Part of a small language model's weights: width 128, untied embeddings.
Each number is 128 + 24 x the weight over its row's rms, rounded and kept within 0 to 255. Layers, rows and columns count from 0. Numbers have three digits each. The size before them is the row's rms in percent of the matrix's.

# layer 6 MLP down (transposed), 640x128, rms 0.248, rows 402-538, columns 32-63
099:142151154136082167161144106158122121115113103098110112119080142164113141094139125141151109119096
099:127177091143109123126110143107151126127120142112144133142079122131143146105152128089139140136131
096:093151108113122126145097133091092127150135140132142094122130108089096179122127098131121120124174
100:071130129100121100084149115125137172133114136111155146130116125155119104116161110136122168131169
102:129137147175141141134097126122135099110114132090125115086147119149166117119173123145156137122110
103:148138165112148116121085118159106131163131118091120123098166161150113150168104166115125118129115
097:150161103094197102190155140155126080123158130114131137096142123129099121105145135143112130166133
101:114095145146136123144119150076123131136096146121123150077139101118119165144131116112152101171125
102:128123164127116155124125160096135115119115133137166141114129137102138103105148131105104088136170
102:126147134105120118105110125130112139101156128159136152151130133159119098150149117152100129146123
103:114116110177094137160103151093122120149090129133113087169100183157144118129142155163121123138131
098:122116175152105073124100126142128090145149156123160123156102101107083123161131136124134107116065
103:077121119109111085112141130151092121178143169129147120089150156135086127137112105112142138120104
098:095119154138166108152119128109129115166156121075130142179112152087126101132128122174143129103154
107:095101106149152127088110107097137120133158138155125193111132142138123114144132141108108109114124
104:174159138128101116137106138163097101100131112104131111136134102136142125122113078102123126149114
104:119152087120080143125097145138179115080141132142119106147069153132145152114091131136124123156140
105:121134108139114087122095158127115122108140095112171149153145175133122121112127151129168140120145
103:142122123122122131100146159130108160125150125130088152137124118140125093077108116163078098089149
097:109074133127154119160139140104147150123115110130182115121121156082096135162120112148114169155129
098:111151150127132132118116113126129114110112124123103120152128147088136089117115101084115141112160
100:115157090084179116108159160154095114134153134143137180129115161131100193117116102103132129126127
105:123162137126121120137164144096140137140135116152146141090089150144128118133156132111134107161128
099:171089117132110125142142106134153173081118105171134122130128130142106129136157156103097145165111
084:093121108135088102082100142104111116108109097158151163065096147124128125096100154138177113105109
104:114142112152167157112132129107120164113110131151129115134088119127142121144129065132131109151149
099:140159125153126119165127136122140118137148112124126135120074111132134150102160112130118115156102
108:124094124157111112149090140103137120128140115118130102152123164153128102125166129118150127157125
095:095096161167123147098121160154145112150118143084089158074089140131142132137127124173142118099119
100:128151109158121130081108119110114154159134108136134094156125112148142116059105133159121119088114
102:149132103144141125160121122143138147121133112134127091117131117096192102111162126137106169090169
104:120118107139107086131148111141090125124128135129132072090100112112117154144078120101098111125130
103:130184077090125187113117114162139158110122137108086112110143158138116096104109117117173121099128
103:125132109096130127122156138151106099099132126169111190100103150143144111120157099117142121077140
100:132115173137145108156125095135137083097103092168089128115126118139107175161096120120141151142149
106:160147132114176145141166126116145116150125140125112160136128111139103154137146113118113124146102
104:156116113129181140128129138125105158132086142107163164119129101157135145170144101165133147153147
093:114088146122132172110095083110129144136072139157152123101108108118118149146104114095150135145136
098:144126110086120119130071123140128143107148142136155089118134135102130109118103129120105123134116
094:137147095056155152137146123127144136140147116093102137100123157123127114067140132119114128130138
109:146095084136129136144120142135143128144154132176148184143120133098158109101141150152171129137135
103:119091112114094154136121107143121064113123151064128154110178160138076137112131154117135129155128
099:128125156111113119122179147090136137151131133180135128140171206137100129130155108151118150110138
105:134130128090126142155124129134148156163145174101168173137121129123124135114132126089131101106136
096:081137172110112109121130141128144177107119148155093107122109207150128126114095119131140123108114
100:103130141112177155143093131124141125114164151123120138133168141161169139143132104167150173137087
100:165100117131114210141134119141159138115099123137110136118096074158121134165129109099155116121134
091:127161106137139086115145127187132118179140136128166153132127103100108088087162134127156114112162
101:121071102099118152058163156118115170151118174090126105137141105177145151166093156121126124128126
101:130092134126081105145116112166126142147140143156161150115139176088129117126114147157125101155126
107:122143121131130101102122115133114096150118103133140129116125139124160092122085153145117099152129
090:098156130132084088157163157140133119113148104127126097130126145138134105117125162120133145091090
103:176114096158124155111129096138106138123173109105090187110135103113120126109175099143130088170139
102:076114144125122152161097151150153148152150137141120063123121124111104173148096132137134162174133
113:140129151103202139116096133165132182145136160124096144146056122125127157123131096111099171137141
106:128151152135125119119137119152154147117085125155136134167097124150187121118164128146136140117121
095:132130132146126164161109108159146087151131144091120128114125137106079122163082116128123136114116
102:099179096118177110117133132081124118131153158125065086142129117114140132152114094133141137129136
109:111119169122129114142147107146131142123103110145100151132139095130121179143127125140094132139147
106:170119124072124142144117130157118137128163145116132117169149155080128149116140133151121118101138
097:144128124132135083140137144121126138139111137125148063095130132114123138142137127129142122112109
101:124125137144118090124153172126087080091089111120147127131132154096142088128119160119125129141128
105:120080103130086153146114115127163143116154072081095108153141076117113157105139141114134119154100
100:129123156072170118174142104140167107182138126121092130131119093145143130116165108144132124159094
105:119128178122102143144102096151161130115090110109144107146146142131105096147071131127122117113069
101:132101100152114114106113128120078168084157137168137077128135124095176109113108159144114130106134
105:080134114098153153070113138143116121165119123139120130154132119151174123091145114132107114113115
089:126113148158130123095094164167117072121114122140164143111168087192125140135109149140121109073127
099:116100141122099122087089119131099131144119123120146146168122087113140081163096138126173128081133
097:153126154096134149114123128112080145102116093090116156080154176143111129113116133134091091062180
099:135107187099127148157149089163138147102148135150143136124148148139141106113130166134129150137169
101:106139140104139102115105198152114125108121123093173123142141145140118101135127109086161123071090
100:131110136163132118134112098145093148118124130150144129148151130167129142156124116200154126125106
084:137152103148161125103140138103149157142139140175108155111119123119112116129157051142110155166129
103:120128125104095152141149089103132134133105141133100144103072126145118100152082097172111178144116
097:148203143118124140168097141119078120140117120119130135123117102123108154126156124096156148159135
104:144137105142101132119110113139170126146150102125107055177161137101121154128112157099114142100134
103:128150184095131152127125113130128145155169153123149121127126110134099115133149143095158108165112
097:122114129084102128119131134098114136160141129114127090121104093119110083098119107120123147106173
099:158128084144096140108075109132116111066089124135105131163161104119112116104135154137113115138128
097:130094166144101147091163135138138162123131167079143135130117111120103151111133099088138157177112
094:126142107079108134115183105127096117099179171156124149125119084125118157148158100132131129103120
102:116140155126172136117163089135159149157160119078119152143111179146118118113140090133130100116158
102:121146124110144093148111156162132094125074114104161147131138145127133159144074115165125120115156
097:111120146140138109106109101100088122110140114132112110115126142132148084112135114153121118124104
102:159083139122110140152121112117124140159169146167133134103110111136109125110094091069165162168120
098:084073128159036142140123120155135141131105149127128134106154112131134131137127128140122162115124
100:176123142122107147089104118119125124152099084145163106140108090152147152134102103133111068129085
101:091123106119147150164117164168104087141141101100149131090109127132127119129101067079147132161163
096:132101128124128120134133116145152080152159100078103119164097105159169124159094096135137149113132
102:132118149116154130120151107130188141163154124117142128156173124096127075122150109145170108124150
101:108099131124179136158148149141092139152076142124119167155153119131092100129119139093117122138141
087:122107170164120100167135109139159072129128113096116141159099094104110155131106142135144097109128
100:122141152140131146214118129101114108134105140120112133111126124129138142135107160138113088191116
097:097166104153150143158117158183123090144153151099114153166112150130077123091128101114157160092125
092:151134163136117131144152141143134107116109151137074114135100138136133156142149100156122118122196
104:172164136145152167129125117108090099107088148134132091132146105108107177113116133084143134162121
105:100145156108131114154153170130182129177115151131156090143142109115152145143107088115170080108141
102:137176123105143125123136092157083181143168111113119134114150131143141160152127145077122129160109
105:151142119106089130108147127133136165105132103177122179176131111079128112134121129122106131139128
105:143098129146099177123102137109069136146091124129171146164084129123146108166139118156086110130141
101:153123152133151129111142079135115136161079120089138093143142129134106105110095156138144139155112
095:158150116138185133130170116133163124123123154142144157183129140150068141153103125128097120134122
108:161135137123133105132133119137125135123142131141147106106144116138134097075121105110176149111072
099:172074170125129114146117118123142134107072125123106118117105154146133145135119120106145117105129
100:137116192105136124107153111144154155137126134122096126142183155108096137131097159122176161165172
095:122137142184128112124086115133102106158134136139149128099149128110152119134083142142115109098139
101:122121107139124126127094124158152094144158114109094089165167153097114133158113127106137128109148
094:105178132092145139144163138158117132130152108150147143077154133119143133132107148083105128133129
100:149111141125119168175157131135107150154197139079106120134103098088134111151172183125136135133117
100:079160108146134134172172150121113084113122095155129151144103118095131120121146168152090151152098
105:128094116134133156136177127119114170134139060112107114124120145107114068156102154145082144085186
097:138098087113124123177135139135083137131140125143109173155123103154127108110107075177112180110175
097:130076099140123143157113149107113149141136146126146129157128106148112079131143148090144085141101
100:125106119100142100135180126131102106131178129156130132112110157108202110153141109113141153088130
104:130071146104139159118125153135142141122123083107139122142140124163113173143156185154120142117152
105:150113111115166109127108157116171118125153137128140146121125109121113131101103145121113130116105
106:136116136105138129126127165130138132115106118181122176160129155091157132132146075143112132133117
103:108164160092132105128126146102139093088135142117111122109118117142164125168132158131118115119159
104:132108125116152140126151111162136183146126129152142079092138150106144125133105137080092144129114
104:141151140124096151164136105141123071144113072093109167153111110122121158130147073148118106105110
097:130110130133129083124106080143164142116108105149128169146155135125124131157098147072130147107140
108:095119095133121158100127087124125121142107186075139145091121078129155097128112145122116120111136
096:147157140122137132125156168144107145115173103134120117098119134136150141116110103100130105141143
103:147071108159132127104115108115133133121136106126113124144166108184090144133118099136093172128144
100:112181158139153132106142127144116113121159128131122142103141072135091114095109157125117144094098
105:183126107150148139158145158162136144155111127134143092133119109162125135095116183177149164167090
100:132123157164117145119140138133133149137109108100137153171107164134127123148107133123160152103145
099:170078132178122156091100162155096140178126173084100130114142137114099113090106157128142115126140
105:125126116165113141130145126102131113142120131099119112147149134091142121151122178169135111128164
104:124110119137196127129107138066084136132163060111097116131102114175128140127173107143093097125129
096:099149129110134143171185115163094069160188110131125101113147077145110132130157145126085117161122
102:067079093105114155114105107119125148115169115151152145106145149122135119110167106100084138145158
092:114103097115059091111117123143140107150122104125152130142122115138128070150138137145152150139130
095:108126118092140115132156099141110125143098138127117145132109137120117128163144129122127146117119
093:187159122134142114081082143125124134141111111066095126122108114126149146120103112129154057145171
106:141166163088092138154146131135098106125091161119116101115145125134122151127148179130174117177117
# layer 6 MLP gate, 640x128, rms 0.278, rows 403-539, columns 32-63
107:126152144101125093113112094087084170102091112105107137105148091110162154107121138155120128163140
097:150152088127165173145143162156083129114161112124112115137086120135115116142168109170123104123146
107:169148144154086141133151123140107149103166135092120134127095120184104125136134141112116125143154
108:136176082124146187107145137079106096116152118126137124142127074095100139135127123122091145133117
089:135181101114099150137165147110139152130130171127161114131108122148142138113146127140133137145137
099:098135132146151139113143116125188158113143128109135148110089171129074148169156105161112105126072
102:125108155130113164098133169129109109137162142138142141121116104108151122155153124082137158125129
101:146155108083151111129131126072090159085103112116131115108124139156086149157156156142119132073092
096:104153129096126138173088138151093139116146136106166136163112134141130094149112125161108147133124
104:139135147121108141145083156123133157126154154129110127177117106108077142089171141095135137116116
102:138124132140140126140107128136139115103161181127156144123146090114097112165146144169130168156126
100:140093187153134128150128117151107134124104111122139133108145087141164126133122074113136143126161
097:136096117149137113135134153105119131149090084097144181133140152147141154171141108115087117127123
102:139124092106160145113095103104127076150148150128128179128163157120119145123158143131130131119080
097:118150113145118083130162142115134096145109135122122146147137167094111151134160146088085131153167
100:160133114127104111130146104121134119117173124122139172112125167099132138153104102141144165142123
104:082155136131202145126124150142103107158160127116154172141118134137066118145150149117118113133126
100:117147144060122098121143094166135109144095105125144109116177187153093148122142110140176169153137
094:154144140126156093150109175129139137114137163111113104093160155149170144161147129128168149126147
099:091068106139114130187148111156104151129160139119127125135145117141173133158149113111142098135098
102:159137127102159154114155128117136114124162127113117099162101140144134185116082088144142111135131
107:100123091134099141157109144099102091156085141114149157078130156141175090125140105099117074131124
104:118124142120099130169122146135132114151154166120116205107145149133148116123140141107090101167190
090:096135128095094118154165113151120152108158161145143147109096149126096156088086130117149089109121
100:157135124135134120149138113100142128105133128098129144131113127161103135105112105114134110168116
104:070117137141140111161141158159146137130134146098118172137079140130139148089124171167119134139107
098:093124129149122113109142141145101145106111132110125149143145157076143101136139098148162161149154
098:139095152121132173120134116129108098108177165104135135089125123157189088119137133145139107144086
103:152101126154127102130145119116121103105132180107100167136152143132136178167118145065142160154141
095:150129098140124107150116157159100124121126149102147088138159155141125159128136140121157162128147
111:151105128157113147161174099131124115118135120101162137121115121124137087181105120140107102108136
102:113098127131160109137134117129124122121150138160107113117108170132105103138149115102127118087149
102:170096123124126140129117110147086083106132097123109159124136110116126113135169131137137115111139
096:113138117146112096148126138086071114092136149133078165150134117149163152107117142130127132119153
103:155165139150118125129165109090122104119176107132113175154100134098105117146132101153102101072161
107:124154184126135134102149135129103162094108131122168169135113136134125137149166146127160071166115
098:144129117064147089112118108154092149122134150140126127118115106136096158126154101125136146117083
101:144146138149134088127104134166088142091129131096116148090113100139142154133149109107108092163152
097:110118130129094180101117159155107151123117103147105154163114100115133135124157150157103136101137
107:160149113106146084132133126134084147126173099144124148128119146139077122117122150124144122144118
107:131151081076124120074155114159091132128108149108125105145089130167133065117094139140101122114118
097:123131124135110138125128155124147130138145147118146152125123157128137161183156120175149134088105
101:150155131108114145137165148113155112122095124142136138120150132097132125114118156183159116144120
096:105143157158130140190146135113113154111181111139089136122132114122108130086136075150085105130156
102:120110141110164171170098138116126139102139188133118136130161105130123128104191112148142135132091
112:150147152126111124154154133091129112114095113111146154131116115111150132131155163148137128155105
101:117149111112120124100160117137112112137176100125156140143133122124117124130170134133150143167120
098:112148148130131143155142169109080128117129153081110143120131137141137102112143100186168138143114
110:119123124106130111105141137094132123089164146118114114115160137123090129127134129103149096134115
103:128148103082125158128125117143148178154085140113146101146112093110142154106121096126115148143105
095:099129083094126129124114162118087135161153131122154150131096152114116118122162117112101160135129
100:126119141132190085140165081116130130109137092137112193122160169138134125160184147142126085073127
103:144123131120126146107167110155151135183188183136087115133132161146087111110114092124135102144133
101:130115133126112147125132073127119079132161150121148187119138134097130161114181155136122099156151
109:214087142131103071130142113147110146117135107095160151096131154088187149153134124128127113146134
096:135128107110110120111135102135129101096149112127162118089160126151115113139124097139168112110146
100:123134121190191123144112115101131134153088118154110126128111119177123109181163132144129108141162
115:132098146086110106128108150136123143153145131152139130119101136160122106125160148132118083143136
108:147108127124210155157118148115150163153119144150147161132131150139132131086126139118103124148158
094:146130134141102094158138173155146134155142148145108163089153139104092108136135129114103134138137
098:129110158155084131090132141110154111137111155106132182140134160160132122141129164126134133120142
097:152169129097130103099144148124106134136105150151160149125132150126148156106134133121117167161139
101:119136096129158172144124091133153123096144109133143151127108177134070114123102138146102130125118
107:133150122174145107101167131122121138119151150146091131084145128138152149119106095151113170165141
101:118100149122143140161176114163114139141150105139119125146132112158129120111110138097107117196170
101:139142094101126136157135124150173160114121131118087135110139174167106112105113112120160107136117
096:122148158180099139111118126127103138097112140141171149093131093132196135149149133125138122093129
106:146182118162140130120130107154149143146136152078087138137137125091156140128104123126046145131137
093:086118149118099172151146132134134134142146118151165084106141111124158149117103125171163144181092
098:099148118117091129178184141155148130091110138163119117117129122120147111122114151138114096126163
093:101135120093170143139112148097137182093149139069157101161100158173100112173176136122154140145097
102:120121143097148168137116148129169085142147158138136147122128147086102128123142090124123110157144
086:165172103106089134201142130182123129129131130100085106131114156115126134154111156150177157138156
095:147089104167165126131135098110090096155153103134128149121159153160124140130147118143125128146125
101:148159116187144135110167122122107141107176125123110166176129085132172119111141123113129142147091
096:124148149099115134132121110129125173159115099166094118091145112159095148119127103108115116141152
106:120124135136153086103109142115117138119156152107181153136142152148180135164107152133097134149127
101:153129151162124122110131155104118129180136143119115129123111098097165103147172108111116147149161
105:150121147117155133098130088120177159111162159061137134132093154109121120131107140109125175099085
101:130107135099118127094148121122121099103128149128127095143129078177162132139150182083102111159145
099:139166076117131134135146133140132151153164149121136119114118164121107169138124111137131163101130
103:114147119130151143146140167144119137144090113149088126126127074122100125112139108105163126109108
101:142121150132128144127105100109078117105168119151159151123143127121127168092112115136125149149126
097:076123128132142099156167125122107098141144181112130100091156176148152084135055122137112097090145
099:159146117106151148127160132091103129131161163111123132110107116096160149148112177162172169124114
104:127143097131113149140123148145158128168117123157188166148102123105177141101097092128122127143152
102:060152110153117161137151136141122137137143095138113127127116074119105156147145120164154133126137
098:164158127152090146120146172110109106132135138128129096138090137147142167128114137101115088085149
098:131105149106125181128108080093123118141135137090153165098119126133146137140134166158112128135104
100:115132084140125146160113102099115115127128116120139106163133147107156085130124125165118103110128
098:132156200112128132100201130108137127158094152136147130117121121111113104131155147144155130157153
086:149152143099136086112115119127152166082116152139141122093128084157131107119084145144152137195086
104:080125133138145142100135166143095133156124128105114149153116102156094157113126129128139183095097
093:107112096103163111109106122071151121115123116163157128102171157087135160156131146118123125145154
091:127123154076140131144148119150146145100102095109134137120106150162139106136139102139104138133090
099:160122119123139133105188103146095154104095119133094148125116162178106118093135112092127115129171
102:173071150159121136100158156128113176121135164113101160117117114131148103138124164109149132103113
101:127124159119115112156166126111115166128101139156120145196130140134127118135119135101109150074112
103:157124137159145093081113113090179107128171137109147158162144127108123092100132172100123163068115
104:100144124114122131106080161144130141142177104145145149176107168131105156124128079145138108132141
093:117119117097114110165129173156144135104149169095163097156117125104108135098152136119126123126138
099:138132115132122152090147081100163099109111142093132120131145115092134123173090124126148135139120
110:126122118143112130135168142122153106157113131177080153122094115136143164122172152142108106086130
103:128128127099104076117163154178119094108165121122108160134102123153106127124139087106097131132149
093:092102104113110133162097136112137151147152145132107133084143142139109145116097099135145106137092
096:107144150156162128111137142109117129108153140111108137156116180102123146108196117123147107149167
106:071104156150121162148129152106157124089159119145115149140150111142116104107124120151097126139175
095:142130125111123148153135155111092109052130155154111097102158098133094129165122108107112095143107
099:181157131075127142149111106132111131137138110082104128151136157081097092145120142149115121138103
108:126122096137085099141133146119121165199134149108132119128150089135164149177168141141124142098183
109:133131139117160160124117133153135138146144119108145148107104146135134181127102126107113081124113
100:066142108134154146138124115133127118146139144141118188113147069178117122159119139115147097099130
104:138102137165165109146143124131101135114111130139162139156097124074121135120151131070117111118154
096:119140089069129099105163110127127054142154139104146156108138100091168150133123161131112129171106
097:097138110107129143101195141095119155162100137114078162112109123106129163119098102130157155182108
105:165151122129131160120094174119122107126182144129116198119145101084107120105125133159092159130145
102:111155131146119114129153102136142107112112133114162164089145105125127067155135158130116131120131
097:097140144081142161171136157082135145086107128125119139136148173164152130123110145074118098132111
104:144119115064129121082092113077118125139117141149114124137111099086067124137140074134088138072113
095:124131114103122134108138107079144157134143099158161131138074127138122142130086117113107124093101
099:117094110121082149108112133067168075123155161122094137126164146094114086096134105138117110089145
105:147143148076121121136142190108164144133134150147128116106117151165092150149102145098145126158115
096:137154131145127135148125178152098165145156183109107116120109104124117114112137143120166129142116
110:134128152175142142096144129102091156102155120124112113114110140147109127163094132117132121135116
095:148103110101090119122139106120087140125135145137082153134123152183135104100143105114112148100117
102:102128166122169151129135153137136139142125107122057187138105121126159151088123147143141136117131
113:115106109152167104108155078134091140116158132154116140139116138145154115122128124149133123124113
099:180107125135144125130143118108119115080105141124160129148141163148108099120160125107087138129150
096:108120118101145150133108153142106125139151127137166125095102110108122143149156150103145088133113
109:121124139103077116140118152134153141132139161128119115116133092106123113109125108133171143121109
097:137134107135123142167090141107132139106156145124083116104116141103122157120129116128172110138125
103:055091123073127154131105118143099133151138123131124173150136114141125103137145135141115173076138
095:130164115081127136133115141158147109141089112137187127136147131155147131146093128151122124133101
104:150136162092086130118124130112108090160146118140148128124099093156113117115153132100149104085124
102:133147110096138102143111093135096162125167133149179089145132125111091156131078128175171118176104
100:087097158114116103156153163063080073115119136110096127137124161158160116098157156100099154152153
100:102148138151132168107139118125150121146128111148107138089164139141114132153146099164162128148102
# layer 6 MLP up, 640x128, rms 0.269, rows 403-539, columns 32-63
101:093094155130092191146139130105157109153152133166169109124135118104116116155094113106083147095068
097:146110149150161120108110169121115139141091129101152153081119098143131136078161138097128156184143
094:126155198170181142122105151140115124104111098102155163127133140096159141158117156124130132153126
101:110122140143137164106127132102191113115098097128111122147149143091129147178118109154123089105116
100:106116116124119144144153159124112132139098138125111163141145108139138127142161102135134147098144
102:124144089081111060141131139105104098154089121147128119128151096115147146090098121147168122136151
098:115158126142127165135107143134143112140135064097151147123158143092101143134149109131100100091147
107:103129118131127150144116138097101101124113098115172110166089132113133144077151186141119091080094
095:121135169151143078132131127139157139151077146166141161155143120086128111116174144134136126136109
103:114118114116128128163172142148159169157184133137142094154138122147145180103144151164172100142143
095:132146155129159117130151149170136136078149091091122139137165159143142123118136126148138152157110
098:131123148177108157161148168132121103102147078163123086096161124208134102124097111121140175120150
098:108176122139119078098115115161118137104133134092138118184118103098131093143150152108109115109179
105:116118124163091099113158170154104122102122134123167138135112106097168131135148139152170128099135
106:137195115121151142145146116159084155103127138128159121093160127083153161109081132127127129155116
104:116117078097121099177098135144131141094135120159144130155125155152118135117134099135174110122114
101:094115093141144146138157123104115104120130123092072105124137117150103139164158151138120125132083
106:150124119185129163169138106137139093125154138148171154137083098142136110140142122115103105108143
090:123143116158156075133142105146154117139128128109168157135138102140081114141116128147117141110165
095:077154130090119108074104099112093098118159118129082074156158115116139140139120080123103120088108
106:115144143132114086136118111135128121118100129137145184092130100134090183094105148112095129100140
103:129153169142179098107143145110169156081149137145122133135165115123072131154152123103148147149095
100:086127145102093122120118118109137078103153149102102142080140128127158177109127120111095113098125
093:118128128144121108156120152131130108141139153115117063076091127134096099135120121113116137106118
104:103132132132110166128120126150110097148113106124156122121130138126175135099154124072139136070144
104:091125143190160114101138120127101143126155150103107134121111143121133166117181166145133117147125
106:103090176148131122162111136116142100203153160099141099102138130133117134155161162100129112168134
094:150134147110142136128104135108111135118130156137167127154148133111093118132131129066065164096121
099:134121152122117135120145060105142126136125114104119139140136101121155137139124168148144103120063
099:153130228162090139170130150111105122121139148161062175153114111137135130111158140129144125147112
109:082134129125112111190129122112137124140096130140089140068187127133088111159095135157094111145168
103:154160088145119169076108111156151155079121132101124160138119122112142180172160093167168167126130
101:111164139123109146159153168147153156103106165112154125167126169162125120107108119155133104101121
099:124130111155127092171141105113141154107161114134113099123144127134126153132140102137128100171112
109:119109163167158141067119151128156165156134113087143126117135148116153124091080123126166112167112
110:115092171123163135110139131174071133117088136084113171170111109095168133102157139121142142152151
097:110125110107149147087129160145121152109145124117115137112139078152091107134085130139166127143077
100:126105146125112113117119138145071112122171119127122068112149127153100161156127108096100110133102
101:118132102132122107112125138135112048072161179089109114138115146134162100153123158140168102150120
104:124120180120143162141141129095120123089141095110142174099143101099151113099150130075090092150120
096:114092098142136154092144107112163162101116159119124100125119124145110120095127123149203100106129
095:140148137131146158145151100157097136083133096153090109100143173134093123111102084148142111151132
105:053140114142109085116107107165134136170136145128114168136153114109114117117142126187158144125116
091:156157132125173112118100102104153141119132152152118140103096141116135182137133106148151087083132
102:139153105112103114065158117120138130138126120147120143104113150125164135150117150119122216172129
107:114153128121132080121104111110121136136105092118161126200156158121188146095156125160083109122121
095:155145171116140127119109121086138113108093136165083140120115091143083110143134101107120117147093
106:113148149128101122104079134135108132122120153121128125140112112106129130144158132158160167147116
104:137137121151138131111150156117128123136118081127096146136146127148111162117109138060131161099129
106:141101158110104100151095163111139160129082162097118114135144122131101133121122137114113168148106
093:111158111119179107144158126088158146144125126130134133170056131129142178126141134124137135153103
102:106103123154121133143133106129116117112083140159178179131142142163097137119116119125126091129125
100:114139134139103139136149107123158143106116145141160104153133131111138148115120085110135155089121
114:130117134098149138116139139124127122119132101110137113181134123162208149107135141118144165104174
107:116136135123144171162142110110182129148089120151151136108111134140166103162132120108149148139150
100:153151154132162114113126078158119107107124080071139098152132131143159109129088112133100143128108
099:127079073106113119108102114144143130162138111087107165145133134147144158093099142105112104133152
103:107134138096134111129161085102133125160118129114162118127075135143148137129170127132115106112117
108:090139067185177141132165131172127128127180150128107140114134169140133093123132125115161131143153
098:168148133161124129138162125117152140160112137132140130145115129131136166110099086135102130114108
104:125117160170092144139145143096131146113149123112139164112152143124128142144090150117163125113114
103:103136129139124109140143095124120159153148160167150168165126157104125172134076160143133115112167
105:139129139080146164132111143101099127134141142074106146108124079123157153113108138166083107102145
100:136152146173110083132159099125086127089133104145139123132140118140114107101119155137134097087147
104:091093109151113169094126154158104162124110171123145134134102097148162100092109120133133136096107
102:096107119101116159122149111175136146115121127134126134152100133118137140085127133161130124119099
092:113154137122134116168127095137160138106137157092146133125109095149119118142149145083113147162144
104:134131093133182107097108106130111129162148125065131107151150162116125122117132130153130117083120
101:099145194125149124106106139147119125145154135117162111178116120108066090126139196148167116128108
097:178099172146143132103144128133114129120115151126124149115140132107099117148128141111138089127103
095:086106178093120105142104137108118122141127103124107137135148085139147129177124118102132139123095
102:156128184134125152140144163095159107146149168163132119129127134114121152095122156163192108140133
089:123144101129184146083123115107180103098119170162140102151140102064130152145148121131089159166098
105:084135114098140142095172109091139151109113133150117139118149139152091134116103111101146140133101
097:107118121111135134123117137145195104156155133153140132113114126069153127149100144137084132110099
105:174143125138115107112118134128105104145113116149048083109132090117090148081094098082115148119179
100:111102084149122119128107150159141152148111153161113153166164175134109128093126096128128157136067
096:093114152121176125122146124142107143159148112142165152123151133121124137127094118079124093100159
107:140130099113126161092081137121157140142136134066180130138089144150136139128127144134140164129131
098:119108107155112129124112130131151137149144147109101099112160140138122121138119079117146137133115
095:094160082138125161118107112133164101119121156131102119141144155125161070085117123143141141101093
106:177118134154159161145128111133141124148182092093136125146104171157127144107126153101120107091139
104:149158107108111183143158152142145110115140115098167132122136164103189149125118103149098108091091
094:150150174182173129145110137130105143113173158120105086139137157146103104124133138098134104131158
102:116116122109098133172103119155116108085142054110144145149101134159110110138111101087089128095159
098:131151103135089137123116136101078108157122114135139132178122117132096119148105120120170134111141
099:134135093155157159135121138083145167111097135153104142148123152136138135088073151098123111099135
100:126131120114138120128109147135140134148101083124114136110107115122117117106144110133151191171084
094:143138147154104133138127128095134095108149143114138127150092122100144120153135156115101124154111
104:138103116165079116128120154129128145103103127122185148145091112128163169147140122112089143122095
102:123117116123138154128120097132182124138161105136145108144196147119099102131137120121143145165120
087:147116127107101119122114106151172180125110130153140112060129097156122122147116163122132118144115
101:128173124101136127124155107176137121106112136135135113112150151135171096131133129160118127160138
097:095125135161152111101128140128097161130122083148148115115120130146103135146114057114169147111120
084:134127122113154116108139142127165110098071097142096161139113105135129116105098095146141111112133
103:141142101061128083126119142094115122059144141126119143109097122141111121137104083090112148119091
104:106149145125121090148139116124130167144189136144135163139135126113105122126129129132159096152105
097:157174134145110145128143144154117094105120146178090142128105119133130136103117120098137137130115
106:113166161131119136159130110111101121130127086084105124168118146127145093162156132102118143109118
096:164110156153087100112125131106123168151129094156123097123154096112136118110121126096133125138154
093:153068134092137108139115167111145133159101169104155112132135115081108116093152135105138122146113
092:194096145125078099136182156133113151115118110155140126157151151123146107090139114109113145108110
111:143140144113171150156116146106133127172161144149105077092148125126148118171068149130154114147120
101:088125063111146097137141109125136108125134131123106130104127111120150111168140105095095144172135
101:130085110115122105117096098134131124158147171135104116127198135120126133175103114154159091078119
095:133092157155128125131147161093164134135147103142106150153137178091136195098145132132129118124135
103:137113179147095128155051171119131173114157154109158128169097111151105124113124108127110158109140
102:125163120103109061119152131120178161171136110140155123114102166131157116098083132129129152123140
094:103119180159130076097121079148169133099169133138116150129120132130106147141155113148138141142150
099:092145161111121110146117145128122097095106118129115109135167142160143174087121128167176150123143
106:156122177120095148115099145115111154123101141131134135116164124115128129118115129141128139130118
097:126129131098130130141118141108108124171124113071135082122112175120121160130129111097098126125143
093:155145100150102134132164127157104145136119108155120140131129110164154130132130146104128151126102
098:115122157100116122123131086092144132114164101113092147104155135173058143180075145128124112110168
109:120183157148122170098157160109103148103137100095123130123125173122127093139128116169096111082131
104:107115115115151124145068132125148134099128162151118153098174087134097119089144134106085157143150
106:144144133145090123123167174125131109140155136107124148151168118160129141122115126120150131126160
104:133130150111108132137128131108097161135139138122108127118142118161126155161096163089145174160122
108:137155117130089131111124097132078133153151123114134112123147102118131085159139090129083153093140
110:111112121089091171168141136092146074121125088118112134111171148126102137056131116133125133095113
094:099161146094097098134155134121139120101125136106144144096108163095119152152141099119134131097128
107:158114132137157158165113132081101137153104116129200146144154130149180141116120111109136117152146
097:103111111123138115147158105132169114131124077134153113116147154141105158177132110135093098125124
098:119174132128118121140153162149148129128147130104081118096136130178139130113118146124159145135157
101:138117168151144148116127136127109147141100126136153132133207123155097106128192130094111128099131
099:166136144150129108171079100141114121148123156113117137108147127093128121140152114162099079124115
099:128130108122113101092142096166119170125145077138112141155115152092124119115170106126127100128104
101:160123126129139139152145143114120177112149145127138115134137124120091145114122113122120115106159
098:136120118135138122107123129124110133137113150126121080107100105126125121162157141140136105099128
097:130121094125121129118115142154132150090154081121128117138125111133160188132128147142104144085125
099:104115109137151088151112155175155135141090121103183125161135120135120150124117146144135137098135
101:082120155160139130132122122102174139134114125103136122118099087119114126145122123102155154140098
088:126140159133118139130147104185127126103150099151105092151118105113150130114116114177114081122172
100:131147126162127126122132122120155141094138130131086104094138125105158095177118108089136154165173
099:173165130125154082141136136139106163141108167172123122142124146156131133097122121133164142138119
099:151137141083128140086133113094119125090062140142132133135102165148160123172133123151125131163145
095:124088137128098119132121143173095145168137116127115121149092125101099136127140124157107138127140